config.yaml
n_layer: 14
d_model: 64
n_head: 2
n_kv_head: 1
head_dim: 32
d_mlp: 256
vocab_size: 8192
activation: "gelu"
norm: "layernorm"
norm_place: "pre"
norm_eps: 1e-06
positions: "rope"
rope_base: 10000.0
rope_fraction: 0.25
qk_norm: false
attn_scale: 0.177
bias: "all"
tie_embeddings: false
parallel_block: true
init: "uniform"
init_std_qkv: 0.0647
init_std_o: 0.0122
init_std_up: 0.0647
init_std_down: 0.00612
optimizer: "soap_variant"
lr: 0.0055
beta1: 0.95
beta2: 0.99
weight_decay: 0.062
lr_head: 0.0141
grad_clip: 2.0
warmup_steps: 200
schedule: "wsd"
decay_fraction: 0.355
decay_shape: "pow"
final_lr_fraction: 0.1
batch_tokens: 32768
seq_len: 1024
doc_mask: true
train_tokens: 121400000
steps: 3705
dataset: "wikipedia_en"
Each number is 500 + 25 x the weight over its row's rms, rounded and kept within 0 to 999. Layers, rows and columns count from 0. Numbers have three digits each. The size before them is the row's rms in percent of the matrix's.

# q: layer 5 attention query, 64x64, rms 0.146, rows 0-63, columns 0-63
# k: layer 5 attention key, 32x64, rms 0.144, rows 0-31, columns 0-63
# v: layer 5 attention value, 32x64, rms 0.169, rows 0-31, columns 0-63
# o: layer 5 attention output (transposed), 64x64, rms 0.163, rows 0-63, columns 0-63
# up: layer 5 MLP up, 256x64, rms 0.164, rows 0-3, columns 0-63
# down: layer 5 MLP down (transposed), 256x64, rms 0.149, rows 0-3, columns 0-63
q0 035:516502529525534530524502530520546501485512522521487513527499537509538493478520518533491536515508514518560540527513524490490539504541519492548502520540511545535515528484534501529510494488523518
q32 123:516485503471512507527498491516504484507537462547492450487451538462552444475482498472478524523481483495462498506521540501491481481514459493537515485505487501506484498511501492529447493540502515
k0 072:511489511477499472519505518441510511496483488463465485477526512468490455462517464469457509496502488485477468483516469458478480507494513482501494517512492453498494476510487459490513472418509480
q1 057:498484507496533511517497481521497534546543491546488497498489487521500529550475509469500532501494495510455485512496517568482504519486504543464516468505544457493492495549548517505513490518475490
q33 083:491503508537494474492510519521476522536479495443548519468542502522465523529503505488492490452519508514506486519522470535480499521456545484493492464501491474462485479478537520478519485450476493
k1 095:495471498522539518523489500561477506491504510501511499472505522451474517547435509486498477465484481487527541533497485517480482474498527549499524464509484454484471497460513495504473518503483479
q2 131:530495498492549541517534508503531492482506495471498481497511540475492498481488530461443489470447504503491502469491485499467516454494500527514491550447487515469525511507486483524511522520446486
q34 063:500519520445517490490467497492484502495475518490495466430508541500502463495477501480507448473507474505474479497487485535500474518470517542509481507472497485454445467483477492537479481503478527
k2 165:499487481506507491525511493505545487488496492472486552456522511451469508541521496485501502456476489518486507521514536502498515495449567545521494488467513475496502493539525511495514478474445487
q3 102:511504514504466456497503517534524540518514491524510513543506469532559496483521494507537525513515517497553487528485517481525466545484526451506535483491520509550499484504528490485529507463510522
q35 081:473504514514518509505507544492483510498518504556483483519449480480545489485492506491491523546484500514485541476521461508528503479525458517477539481506480533526519523502481514534466546553525512
k3 225:509476474525511492535522491512520503484501461473497527448546522465465531506491503467486479445499490517517498520499523522484483507490555528510480499478514436485491508498525484480505472459464462
q4 029:496476514472479504499491482458506450466509500471448478492490508477496452454492479483472510526472461481471482511493479450472478521510483500519480468507477495529482502496467468499506477450528455
q36 090:518514530475536520525509483513504489505549464542494458484475545478554450487483505505497536533486493492489499518549545496482488481509466504550505498504495513537486504509511497524470488548511507
k4 111:518511480481469518462488484528462475521470519517505507508466467498517487544476528539505489536460518476499536501469489507508499478534468526501529483488472534493493506483479540502479539565495539
q5 025:479552453529457462490484525486481499499490532462534495491517482473519527509499503506542450475525500480502495468544469520511513495461516509524492503451495527499510453479497521536503497535489520
q37 107:491528497489500521489479487525472526515514520544494490510456482486523525487479534500511473512529491519495557519498492540510466498488454524467507491470489523547503548518475501528482555544524528
k5 120:504505557453486515477486510495496494501521541521485468518449487531518468499502486546516546556504509480479484496524495477488519498501471448494529524522489552512514483514488509504483530529536526
q6 189:511491489506532533508498470523494494512532504535488483512508501515479521545450507478487488469485501493496498511490502572425496488510473523474508474488524454478480507514558498510469476521472470
q38 106:486500507486512458487519461496490509502451482431498491464543517492460527499482492470500455473520520488516483507502444508487501512500539475492498500489522463494469482475497464477514481440525497
k6 105:541478503514504453510550512474535530511493454462518499456529506514492521431504512491473507515513516489500487500501501515495492532518531487543485519498523482498518479486488500454558495458514469
q7 125:505480516509492540520523469490517518496498502519476521449549507493470502518466468498485468474462499485473500495521517572477506529499467513478492485488545454470468484498528473512492457499499467
q39 128:475487470523486469499507470486494523514440479441502511489535498491456514501487491475467463466513519478499491496507476509470512491474538480485484485493527449477483485485529452468516475445494484
k7 089:475495471490476529501480452520499448465511505502463544488487480464475503547511495497513485458482500535497478521497538490484461508458513512481488472467519486469485533524520508498451476514457500
q8 128:498496491514490534517490522459500473454497498465482474533501520491478447496495483524502502507516522510532489486567442514451506488539470514533511495526504493469472527452479487531497484510531492
q40 076:520508503497519506467516533483471506461435535446496498512537522531491475475481512460487460477505505484556491473508468481464499501510525445465517525495493506499501535494493486492508513476540496
k8 087:478505492532429502491491506478492465491477526515543514516490459519467533568527494510502501526495491526511519469506498499478482511498501498506552526519512523452525493503460521519465519506472461
q9 108:464507528513484498519482483474496477477503515481483467493525513500486490441506458529522481542461493554453509527535462490520537512500521516486483520517461527509528467480471518528473495488494536
q41 095:467537549485547540502519490523477507495523492483501462505492537487538450476472548523531484529499503454491486514514502489506483519533488503548523487475524501520464480502469530483489475527502479
k9 098:498467543525503462512482501487558497505507497509494501496512521537447489490499481469481524480457488541459490500515474484485508504477511494538480464517527486435515507498500472502468448483524466
q10 091:499492495501525466489550553495545504481481525516488538450450487462497491488517512507487493487511488490491453500512521475493496471466494514486478516522506475485550431478476504505530485522469522
q42 079:489480490481478523479545497465483497490489500505494485463542474518516478522516467477479531453486455434489507480492465529494493481467483526504490474532574502522488511495505489482463517499478485
k10 066:508509490473537480498528490528530505462548484490498453484458477509479537468502495493497495496508525484480494481532514475505547493515487497468484533462476517450540456472536507529502466521505534
q11 125:467527526508537507469558486520540520477488498511479522535516516510535515428512516499477471495507515499520482502466466503512506495512454492543506521489523512503507501517471498474472522463444522
q43 070:501497513524521514500490490488505447473463491487550529509525532524460485476544504554513506500475502507525495496494470463473504527522493481475493456506436498510489503455514509519529552484477501
k11 095:544511460481497485480544471507515454482483510469479523485523493481531477472487540516483520541480538454532496522480445507507465508522493488501526526459508502529522483492497465484501481469514532
q12 112:503503512521501550538468538448470483503464489534493461490523477514506497488529502446553459514472478479507500480513508497499494482476536518495517529472488539490462472524507509514464514460493510
q44 077:500475464478502478553512527495525506489502498467526505514462504494521509570477494527463498437539520479527501530548483478515515482531535486485507526513517504525486510461525510496541490490515507
k12 079:504522508475475513430465502511482506500467494501519496503466473547492504528500492447490533493480471481524535469462535508533532458530504493529516463482491545502513463491485513501475501525510523
q13 114:477515509506485518506454520490473551525482530518518518457521468496509518498494457490554510484506476503481511482491476528501468493469455556533497519506482530506492534457479503517485467531461510
q45 077:500502496532496533532527523532453514512500474491511525471473487474502541489525519561511478504497517547564500499521489504520471465529517526476511474522449526532524486488484535510499512494509527
k13 086:533516516512521522478478482470527532490469517509532484460564470504488535495488459464491535478482486507464489474494503531498516533459473536528489533516480529510512545511496508534508526528480495
q14 145:490512538536512491460551489520517523508493487517470485518519461511508536491499475454502500491518507494561500514446454541486490482509459523523545492503507493545526494480506477522469510479521504
q46 077:499508552458492498507487508500514507525517500493520514537454530528510477528470511496456526466532490476485525503471558547446476460517492486502478520467525507492498511517505499534487455514507477
k14 106:513500493517510506472523478518505498489507485502476504525495463504510479468471518454499502490522525478538502471483444505468425496527493513503519511487474491538520461489543458469518467467454507
q15 111:508480487490502524517539489489500510498539455467519532514508515488507520462474520545463465488501512477519509498497476520514536479526479458521486514531495492493551464523531504482532447528528455
q47 082:408509453528493478539500503518500531517494500508496538493548546482512518484516505516477449476500506501506510495470524509506505513472485496503481499515511567500473490503521539524509497513495539
k15 094:555501513521500476507491465505485472489494489521541483503491498490519460481514547562485455516531509491511521531512531495445466500463501460508494519491494464525513516505517490472498469531548510
q16 119:502463545478510548496516537480488484449500522485493535512467490510473500514493486530515529478464450507512502476516453484520475531488524484500564508506496487523528486488477489527525525518538474
q48 079:495544537488507489493535512496533489494534505517520522492516557466449468500504505534500526484494504472521464454535522503522507522486524441459494548477483491481531519505466514519483500499488481
k16 074:540512520493517512488447498488518496508511491586497468534543492468498521468506471499509474519491463504494496488492477475482493482550527505542526529484474541477464513530513516532481487501508501
q17 109:422498506482498485497521503545496496520501527476542481503491511495501497523486537533497468504564529521490512475465507541473464491494516546483504499534538462473531502533525513504489478499508509
q49 075:515477521505456477473480495491491515483479550525500502474530456461467515483478499528502454445524533469532471465499480478516496495509482533472467452469473518496542506506499524500494500486474510
k17 071:497487470492526512494495532518519457521508515494493451499494487524467515494485519474510416562486512464479483502485498530481508530507493518521462475504513475460503491530495509459532523545496519
q18 116:546488495519530496476487507496516488515496531528483492509496478446488487488470525494447509496536512459537508514465516487491475508516470475444529525463468492529517503496495460458507508504480442
q50 064:486497495493432483507512503513449496477557486481465486481527487502508500487468460492522500520496554482533487498528516519502483498479508501537468460506461526529511485452526534478498490522505459
k18 086:518487509477467487493540473551521493526487494465493513537514551493505460494501520531469503473512534480485521454469524492511457525517505464499505534482465482525485456527499496500547512481512533
q19 131:499540496519514488473494480511469500507504479517477487529510510465483450466521497491477485491534507541460492534491533526479487504525501493476480475475511475570522495503491489514526441539520448
q51 079:504535496504479489489510499483517529531446498486526478510484520480476468478515489504499569479521492523501514538492462499500478520475538473456551457455492488507493542494490499514473513485489550
k19 098:517522516480490512499525541522494509547522536526474469531508462483480512504479524526453480513550534470506505484467467555486500514497495497485473534522508473549532530510520510505476467507499474
q20 108:459498501498473505502520509472493493513456501538422495549491534548518522554501506520519488501490472512505516541517506503538498513556518517495513511492522474498488500489468489542513472475509471
q52 078:496502445527460501521512535495474527537506551525558509501536552501461513511484531494518500500489501483481531501488565487514461506530467522508487515507487493486484517518488475513491473518537501
k20 078:508528526498515534505548501508537529491502496527513506529485521522536519531499520496516494505481469529529529503502434483474488477520487548516477479511485489544529539496486470522436523499481529
q21 110:486498503492489488504515500505494478498486532505516477517498504440498492438462508536537507487535519530523511521493463511511448498512541455491457491463494514497501553513445490499496492490531542
q53 077:508515516522560468487456510530492536545495487520475451524488496492542490494503467491507508481513464520484538490530502465506447499526491508510492477452478473487487483488510462529463515470493521
k21 074:497460527505551490495523448535539447506526476492502499522461486483498525503514466512488537494502554504520529514479481546508497514467513514539474480523525485503506515496464525491491498447488487
q22 125:520508512490509529530524483457494539510489492541499514506523480508516511458474505498465523516513515480491452441488487508536499504568522467535533534516527478480521495541536480509492480494526492
q54 076:557469517513512521455547457536474474475510534526513525500478499491521480502477553496488486550471495509520512512502521514505511475488501511541508490505539511490520527518518477481430512485500495
k22 106:529494495497511471476531529519474478475494475458531495520508509458529461491533556492483494516558538522520473515500491490481473534460532470512546501498502481513466488499502463520535501484521509
q23 121:485511503461493516507451465548488487529487499492461486469443528486457497539484485463516529479499510509489513479491504494505520488498533546495518495472475511494483494422489498488494531494453511
q55 074:504504462506522527492477483514521516545502510511542499501500524526496499529493520515511491491469480498484487503465574573492491527463482471516511447487526486482491474466517490479500485512449530
k23 092:467535487508499509516460486522478534502472548521489507508497506464497509507506499478553508490475497519440488508504487484529529473511531547484450471470465528490531508500504548529487536530499517
q24 100:463538495513475506524477526489494524489508510516552518484515489505515485454471480522487517443484478518524472539571446502500513477472477488515494522469488554523498461504491481496501502502513492
q56 095:490512493540490465502492520485501472528515497475538543509507464531448548560495496484527485473533521507523487454465469526522488478468537501520476501494513510498485450493498491468502506494480531
k24 095:512502492476453478466493470534496504484480460530485444503496465527530490462479509530524504512498520495492513522478501519483550471505439481499513513478467537528503511481492523476470524554488510
q25 113:513511518530499460500538547497470493493527479514495491498501494477537486528548529474527478506511511500473482506506511515520480508475503462553542513532511451498468512549525504517497454480472545
q57 075:537469511484492514540476514519484526509507510520514478521509565553533486490498494513536532510521499505522532480512520526466498511497525511475513520518519514518483469502440472525446539534486486
k25 075:507513539486539473534500499504483516515543502437483475473485485491484494526509487434509528464476539447523520515486514492497482501547501479481548474468512484531486517470483503513499498474481489
q26 121:518457535517525506524484551505470522545541497561536512488507536542502488470514500520509493530497502485493512513502481465491510514549532508447517505533465505465491495483538503492491498521505473
q58 072:512553524497486505488539480476536516503501537459513526435535519478468513512496517532471504478501512513544499473499474461462555494526505492499485513511486495545534490517509487514480531481523485
k26 090:524485536474517508497445542484494478521486508498519476516470533539501471544499493536486498508466514506490512513479500508469508507539539452476520508489451492446467478462467485507484480499516471
q27 111:515474533542493488489500556489487538524478519502487500517507543508459497495551506479533502568478494519453425489532484488510519517479497490487501495509485503537531489526490505488493492474510480
q59 081:522485484484516483480510489520491504515520462487501480504524517514501541539526532466468488533520461483495486459482514546476504518484510525452507534468506476495522505522515466506549484516541436
k27 092:498474552529507513508508526509506490513508538516525506498495498508463511467505461504503498515492499546535489496526435520485527482536484447504529481522498486530505494459491481516441436507494491
q28 126:489535500488486464489501492488460521537525473458488487527529488488540496519546490493469521514497513486538461482498520488511425512485503453525490513521541516519492499477479463507556494496518491
q60 086:505465478487521517508494488525493516556524475517552502466493532507489534538500495455497498488533488481475495543489518518480521502514417488496505491478494504508512552497535509506494560509497491
k28 091:542502474521479478478493501527490525514507450504515448454533507492499515493557466500510467541511516516520498477510522515486439483454508480490484471535507474537520477484492485505499495455484512
q29 123:488499517520462487478463487482457481515483518479530515486508498525522494503489493556470548513487498502496545506490551533482524451512496533528507463486530503519471517485465485512516462533538466
q61 086:480522517454492545540472521490486509508515465509503453524502566484481507508494530489481511490512459501467498501487529539508503528550513509442475481532513449502481504509513487510501510508482460
k29 083:484499544534488479451487470447513471508532530531501464494516502511486506520492481510534490491515492506470482460466491511471481474481498493457495528502539499526500574524472488509457525516508497
q30 106:521482492508531529526522472464491515498496459515516522514518460500494531486513499473497494488480489492494515440494525472548509479479478555473438524526510486526529541517483499545524535507494508
q62 074:502551497530509508487523525502555464526501509502512493505493566472527500525484505489503421491513508524467460496483505505524516479514516536518477486470501451466514477476482484494469485521507476
k30 080:482463510505484502507486505443536473479510434520509537488522461496509498517550512483516525511450488515483516508527527502506550500489488479525475510516502515501514526528509484548539475488530542
q31 117:512486539512527474502555528523488518526520549538521454477510496502490493515516468495476534505497506516510448477487475529511509524498532497499512508482458499491529490532499462486437521544497530
q63 075:518533476516544559504517521468548502469532510515459531520523528493509530469480496507495475529459513514528498490530478507503501524518530512504521502514519502517507491501475504519584514474528512
k31 077:475502541470517473489513494492471503501510505484458493486498513491512470506517493521437534517495528516504515459475455492544532476548529488504536531513481471474508517529507450458507491502474536
v0 103:459545465477489479487460511537478508481467539531507535476482519471516497465498481517510497462475483489487454502488492500486518527495486539483494554478473488511489541459453489495478503497475469
o0 068:483442471505491495516517475506492442451515471493475526508490449515481502481452516513528483502494518460516493489482502502485508512551488435455496514505538485461500478522516499512509493514526479
o32 123:467528493456476490516497495474460496489507528518497462490562508482510496485490509480505500505516490512481503544503457534529508530515512540490453514529492520536506531463465527487456502549483468
v1 110:522538487473453506500517529518494526441488489546464472470506516525527453527476507532507516469522503512485512525470504489509513528512508505507480477468494471494518487551514467495559534515495483
o1 069:462490490558450465451524435458488471502468498495497517450490485489455513476507459464487500506471503505490515478497476502478490471486485540502502491486501496491487504477459455483510499504502501
o33 143:472522477461498493517501525533504539544482446519469434540519480496476471501509479504488503469498498520510541483504499510494459510522524474426489518478506476500525514521509494494483481477529489
v2 097:451494489517472526521487470513499501504482478531494457531504534482501482522490514490529498482488477535525499467510481515556515475490519523510500541461489529524466493519510559521561532517505470
o2 068:496479426492488490509516495508479470502503479490496563486478488516475523496473546529496476512486506489515457531512513492501545512501476463487476554510523546500496442501513526488531478524510507
o34 114:484475501526497521484495493517484525484477507446501513492509468480491510485482518526502494468497517521511548536518528473483497472508452542452490505470512512512528539487521567558531518486476484
v3 103:532511506536518517498500508514541475481490489507479494495546558505474475492547447481490497519526469525498515517514469518497516442506487455464483491525469491469493451508498456491515508534489495
o3 088:526490479471499525530485506536484465469518489446495507494499516522514512502508550522543506512557533484547492506463538483507456545516544476509506491483505493515456504472489500495528483497485528
o35 119:479500494536498496531529548499517524521462513495524490498454488480493468507512471489486475455473510500486522503552488494529544481509507424514512513500514502451509490503480514525458541508534509
v4 095:507534504494504441528529501472459496511512519463488497517517513529481535521492476463491546507531492511472503514530560516506482531480472515519511517492525510543513537530456492529503526531489467
o4 071:473501474520515539512531471515532477474469459457508528464472503510487504479525532519578476510490529514529505502519474494507510550527526492470511500475498504482526481508525525466526510467517515
o36 117:470537507516486464465506481492533536505495476497474482525513507509522515539547506471477495522518470498484464510514512530486491495476524504554526478539547482544510516494542502534532513545477484
v5 113:497516507480500489553505448486494462482491480545532526467502496533470489466477522476468531495500524496529471513503496503553491454470486538493521510529508501475522475497503453498522515463520536
o5 058:478498494525510482482485490484495497546463519446479462515448449506530476522510513484475491502492512503458487471518516541464480477538519510489493477489512476566526503537506522519518465517501495
o37 144:481542530477487434487496491503502521518475535510516510497517521475437505450496497517467502511503483484487528500447513478508507475483525509511470496465469519483506470494509482546497518459496555
v6 106:483456478495557484529503495554553503494471522527479511528523469503520500479526502495511506514521478503477477476550475521540521462478458482529523485499488514525478496492508473473481501456481470
o6 063:424492526488511457507489489490488519536514518539489497525446457499480510522493494505488517511537512499446467526503526516532493499529476555493485489534490489493477498514522517495525534529464505
o38 131:510484477517470515516566474521492524511492503496501506443507507461501525490493519461507506507499519456529462521507485529506513513530455452520518498517514524507514499516543514532453529518469546
v7 103:517504524514485483491460515512493485495499437512503516536490553503505546482493478448514472510505492466498504514521497480496523536531499506478491466480491500559454522519511543538519471456500515
o7 065:455483500492497492522506524520494516524505508507529472485490498521482494484524498521474471401519540530512478500492495517482472466534470489518478537486495504496524535490481492449464453504478499
o39 132:513511516488522534506484489488536478407512470496477493507454497510512494495499496480524483515510457488522532561486514487529524497521491509486480504553508492501482498478546499538491541503535483
v8 083:505458508481509480505444496483502499493513536489486501481497467494550517538521495513441514513539490527484479465510511512517473523574507529469492502554509491477475510513530489456504504513513484
o8 078:483503538510509527493499496464528503518472527476531537490492535559501517489492497511496507500446503515489477443537518501467530491526472468537554512463502532482520483477498499508509465481471527
o40 094:514475472488472478514484496500473482552521496528547501495521489518497522582511492481528519511493471466481497464470538522523475494473475483463506509531504514458477502517489497464507540535504474
v9 101:499535476497532561490489547488518497477523506517527554513504490485531530461515446490458527502500532499529457528493502544505518496533496500490507501545506524502504489499488533458512495512526468
o9 073:508495485511484465470520500512497516477459463490516524488491559445487511492526533510500506480543463542521531550506514483481522508479528545500509497480500507558518507456495513503516524510528470
o41 117:524501484514501504519493509487477486496477551516569469494539473529501516485493501476500482513498484451496518509454506509537541510478497479515456502506509505459474489503476508440433511499507473
v10 087:484490538498476480509530476504509475507491521496509478483445539465514512506493460549490521554492496536496506539527488508485507527482493508535487494541522498502507539541529472471475457532477464
o10 070:516509501490493512522500478534497523539471479485441485503479491544509492530535493492527488512496504489504452525498543505553509483518460515465465506514496485531510523524550527556470506491478529
o42 113:464492515527489471464516509497534469487539485501535511500524480535498482509519500538484515512478511516510497503493427503508493486485531470500519520562532475485543513531502539453488506534464497
v11 099:517529500471487453532486508528495482488490493502484495527519496559513491493502537522494515468490517562498487471494541524523486487449497522477552498500477481520479554509459475517461476491520502
o11 076:480509545525492530542488531520504537444529494532528500489485517529486541490521463508513519482498510510540480527498527459537503479470473508534513493498505545472487519447489511498466524511474514
o43 123:456509486446454472444482480489495519511467519507470478480516560478491463499504501483455536489487461472485507474494515497492455504498500512506480474522484509530504538480501479529485496493455525
v12 083:433461493450491506499493515498483456508508489517549470489540513538496524530544475486496515516512514476479481463525509515513459504512541476481504460510507497475495488470501472487539483496464526
o12 067:488489507514510487499529477473526521463528485524472513486478479480493523466466484518489486490490525490535482523536483442538501460501412527496455509496493505528530507512503487501496530512461522
o44 106:480525504526484512526499498530461503526479471506554517493483522500499518517544511501560489551510486523482505494487534504509507516486552470503538490497496561462487481486529520511510524519553520
v13 099:537517496492489451529489489564503507542472509470511505507489545487525531477460508503472505534499484493517522528467503507494526467526520489493465503482474506512462473533489519437540515483478497
o13 089:488513513535507538505554502458531506478505524494477535513556504482509484528486474505465470519494500494499483456543511521478516493494475503526492542540546529505518508526490500506522510506555456
o45 122:544462518465512457512501507508496485513485474462508465494505510530538446502515541536487524490485472471505542573494517495520519472525509453498498502507507456533503497516517499500465515520500504
v14 105:522501540514521504476462456480493548509554531495509487495508494503512472474497503490484466491532497508487476504449520503509546515478506533514512493474468469523527525523508543456486487491564491
o14 054:463435504482471524479513471501515487466486472522528543493451507533459510456522485465515542483507484532520495478500521476485442543504509478494509501517486499515472515468486499491498518465494498
o46 134:579481557490517517471473521486502518495537522513513456491506527494502512507488513495482524527506484499458483486486521490460557469501472510480503535483473492531510527521521482496481456502501458
v15 103:505478517510473501500439503484509510480499508525496522490500474542505542530461488517468532466487493535442498462513483459482528475464491516462509479513512499488440484490463544496513511482506513
o15 092:514519480499525463478505463506489483525479500534477478518508467430504470466464493479475467530484484482477491519482443511530498476504519498472466457486461459491510460522519480508480520509510487
o47 122:510489456483502491490478496491498520508501529530494500501500514514493498547507449464473516488458444486486518494533546475500489491480436512460455504542493528478491512453478482524522527496519489
v16 101:500507469446497506518491510507446520541454513511525500511481554490482523488487498512489505494547503493517542512495510510547497505475498506447503471455569450496502517510479520486504501512485510
o16 095:532502513540545530506501526466504501495516491520542519523511499501492525480524480489510496544415481506497491487521455479520518505462488492537502470531485496466504430505519497491505506479488475
o48 111:480550514511492460468508505526497497514509521455516505507445505462497462503502558504516496538554515492471523569471515511500485516509531488470487471528509475510520502488516546511502506497522504
v17 091:495530526493492520528503517482532498499480495492451485484473504480453519520492471478483495542484443544458531480505491495521483498483447546521503474485451502461487448509503528505491502514498521
o17 078:479467496470483467495535472501487497496506462490453526502517465535540455560510497500476511497490483460478530481535508528473471511494488507511515516527558494499480489546494519512529538503501473
o49 105:486532517559519529459488536511561548515496542489496532507456499488502503543506462483496477455487488506525476469522485473531509482488479524488525509521508486468534517497506507488520542504488493
v18 098:480547490478514520462520496461518493516507514524518510496550476489525516515501466496492477526465505488545511483453532527533463455513527527513520477501490501514467534519490487479515522502430499
o18 060:470445486439460469526462492552493487500521488476514483482453457520482515511499507481471523503517504486476479516503511488472514514508535478465485524538473528492471488504511537485493514487494452
o50 124:484508490507509511482497460510441513530448483475504515487537521526559466526526523498547522502488481485507533499462509488530510502462508531495501462458512497518477509515495516447497518464519518
v19 111:504483510497457451514522495458539533504475512485530452512480481501495526485520498466528492505434549508509497527517490520473524470508484524469475482531522512537557511481516505514505513508469492
o19 067:516511518494544519508545504486499486508495537508548523514527556485530469471513515507468508508484492478521529461504547485508469518483529476524517454492527478470468485516475500457544504468519485
o51 139:480525527529509502485516479507494483484536448498472519474538469534489498487535470508512502550424523521509481516515483482515523460492496527528460521492493528495537504480512496491479474483475543
v20 108:482542478505493519516511536486472510464509499491496508528521512502503497497475505470444483511504469499437486540534488481489454442498509545531517459540483484542536504504463496486509497503508481
o20 058:568521498502529538495480512465466441497523543501544514520497523492497507508508507513516462518481490506504489461485517456482485472468452496483489457476473474489509507484466487514504451490506519
o52 138:495512505555506508487516481484523542495431500520481467488528488441525494496516477489495456498522466489504497463487482465547518471501508540526495504514513489524499506523537478497480522509549464
v21 104:495499486518501546523521510477516496483478491531542488553475503503504505516466504509500471500511534551511485472488448515496478501521463492507518538498524483524412497503493519476517521482542472
o21 073:516516520524517471500475494516504511472499448464486433484477475524536514499538476491514514529480505508540520517515501461490498448471498512555468468503493484539496510473513472493485497495486551
o53 122:553462460532498487457538494511488483509472531494518539506546476515485513511490509484475467470512518498559525544499504515499453476498442504470473520503494506495502533481487506489498523464500487
v22 100:531507520488501466489509534505491512521558496549491519495545492504491498495558520503504511483470512518470550499495521504457525457527487476462528484490522486540490463463515512480545484488477511
o22 059:476506477499468511519477514514537462425482470490492490468462472502526504480471502491542458428508492511509495503476462495470510545522499490472498522480511513515507470498525533511464497511503484
o54 128:515521493491525554515513514535479500538507503520474498497505523475531460502522487493495528541449508486520497517542567475524494528542518459525477488515490522484499509463526505475495456470510503
v23 101:494521492493510500508540496496463480513509506480517521474494504520494491512498437517538468498503433548542504518451539470538536482474471478466516513477505472487474483462510515477503501503532490
o23 076:482504528497497504474517507493488517510531511545472459483490510473504540487489497494523481492570485528483490478464496523473472514539527544472523489476484478541503551539518493480493456543498505
o55 114:511513500499505473468467543535512510539487546449527493496462509501521455522513535480493510479506511538456497571538482472491501512475506505494484501503484505485530505456475535475508490511476480
v24 095:526465555511541514480528534535502454503474443518503491528503518485529535468476565520487531487468482469508531501537489462479509514484508515488524480475506519491484501507517485506471508513488479
o24 065:515509503510474458492507517527523518516490505507545523494475504463452562479482517491502514526531550503506510516488511459539499520487512501497488457490477509498486441449501490474527507488458538
o56 116:482494486458520522544505471514524485475506505537487551491497525492505469450458485558474486445484468486540517495478472505514451512503506488488522498530484486516519464495523480483513542506501493
v25 102:439508470474477475460526508478490502515506475536513502550493474506493537530469544496532504480558487517499467529496503507507503463466556536468458499497474488516504514479502497472505499493507504
o25 074:506492520460488524488527486484555508460486500502490525483498504502499489469495477478520556479455467487497465491530458485464567501477482472491532530466499511495533493508508505520450513493465510
o57 121:510467469512498478518479454517534516523457472507500491496495523493506502441528500483515477523521494555474509541519451498470513497499491531478470480504482561521511504520522524496501514473551524
v26 101:481486512466473495497524521461512501454528495516517474539509525493531522491524460481522440487481478496501481515531505498491513491502506507502589528469496518473506493494545536480507469494478530
o26 070:545514499486531475530448485489498505509517545522471459514523477455533508452442479475529494504493501511472519528512464510504510482491511521475490496472441514492526496501493515542469531506506508
o58 139:474529521479509558483496522544510530467513468483524497463500528532506489512497549508538450475501495486515470492479495460505490510495486510490507533479476533466500502476554531446494512482481490
v27 097:534526444434524544492538537502509472513510498531463492492514499548506503488502501493587487478492503517468502535494477525491488512484495501516493507500545491491504479480482515508505520498524468
o27 067:492512524510521495481505509484498567493480492558492491502494450475471543467503478458478474515505493533439471520504487534477445492514488494523468490504477474486521478497487510496510503462531476
o59 108:487517463544505499496510515538510490476480536502454487501535485473548492458495476450505500476491535516544496490528468522482493555477543482480493496517478546485510483520477524495489467468494496
v28 101:523485501463494541521460524517480498491493470492515520503514525505468432479538535516564518518480483488516481496506513514496519466517514512489492504518495553502468522554497493510476497515517442
o28 059:503490523494513467441495430492522483522493508490485498471536519498495497516501482461473486491488445533490532471490521526440477480502514528474499466485499496512497543548477522507512523525503480
o60 125:442466525526453561525493517459469482467457542498520520487492502512501480481486499522510556482493503512505527493484506478497485509509499483507499498521537516510485519502515552558468493484487484
v29 100:516510499536527489517506471486492522417477535501509512489532513471551513500457525510543487457502502504532481471524499523522534495513468477522503492467453523514536498521513477475517510518493491
o29 069:503504495440482501478455516496503508521485487483476485526512523483506449519532515502514535495512478533462527495476538493469489528483571491459500478488497458525509522510484505495507458487535456
o61 122:482521488477515508508535469476485537513505438501530474455550535482471498493468517508509483475480479500483484519515491557491494497519445493485511523438505494494511525508504476528505526543477498
v30 096:493488491479474473493483497516474482463465496532528495489490482473495475528542489505474455491511556464495502451540472524491547541517493509533502486523533467503521503541493536491521465513522491
o30 070:481489557436489479519476512516527522471514524501461501494477471517508507542520499459499556509515504492483509487505522438529479519496530534499521491520524514493472515506517513497505520465445510
o62 118:491539508537495512488519512479468490501536470485527463526529464503448525476492500519509469541490508485502474495461528528504472493519474470460463513550502490482502489481514519531509464502548460
v31 093:501506469518548500550516523547474486520519510513503496466476487457495518469498485510516472490496544434504494534491477481492461493534504479482534519473483495503495482459486543530541522511476494
o31 064:509509511469527521485497447475511466487469479508467490489533481498545486515516463478532492464485452535493525525502484489465497480466503563496477505442486509529500523513479518519488529489533486
o63 110:518507481504511474532491507527447476496542524479464496504484466441500523496447527515525474499533549482524489497494504495554503498540550517509477504512484478526470473472509516476518488524503504
up0 105:485512499518487503452516485501558549514504515516498477486492492500473514500551448491480509507470468531543531520517494506435486500529488507498503529506548494491517503486508506475469496462465546
down0 116:563562530503513495492508512510509418475516514483500519501554506485525504531484487477541492544498498511514462469511500515511497480479516512445507496474508492520507478507502494516485453503503475
up1 091:562519451477513463495500495438497490465474486470523544461539514493505488478521506512538517506501552528493504463493514480501488509511470500481484514525524475521503498512513517454527475477469514
down1 098:499459533515478545500494496550524522509515503440490489519509478503455500501520509470496552468498484486478522518459502527494484525496494509509525448467486548505528534509461483503506527481478532
up2 096:526485494497514482525468484466497498510494513474498495501518510513503534517480510433481532491542489491469467493512499486513551494565521546512500489515468473552488523458481503549472509481521508
down2 094:536501520509479527525540530483475519470462520500508501475476474438496490497492514526501505505445521533536543522500485509502503494477511492486436526478494499485509508536549484465517494474461491
up3 092:499480546485495474516498459468522517496492509502530519493541482530473520502508526535515513495505545493507506478463481532507536533496505532494479480524453491508529517532508453551434517481491499
down3 089:516482475503530495485499550527478488490487501474513445485484496482524495481477479480496490450507441491534496510513484502521455482490492450524514511509511516508460476490489576459534518506508478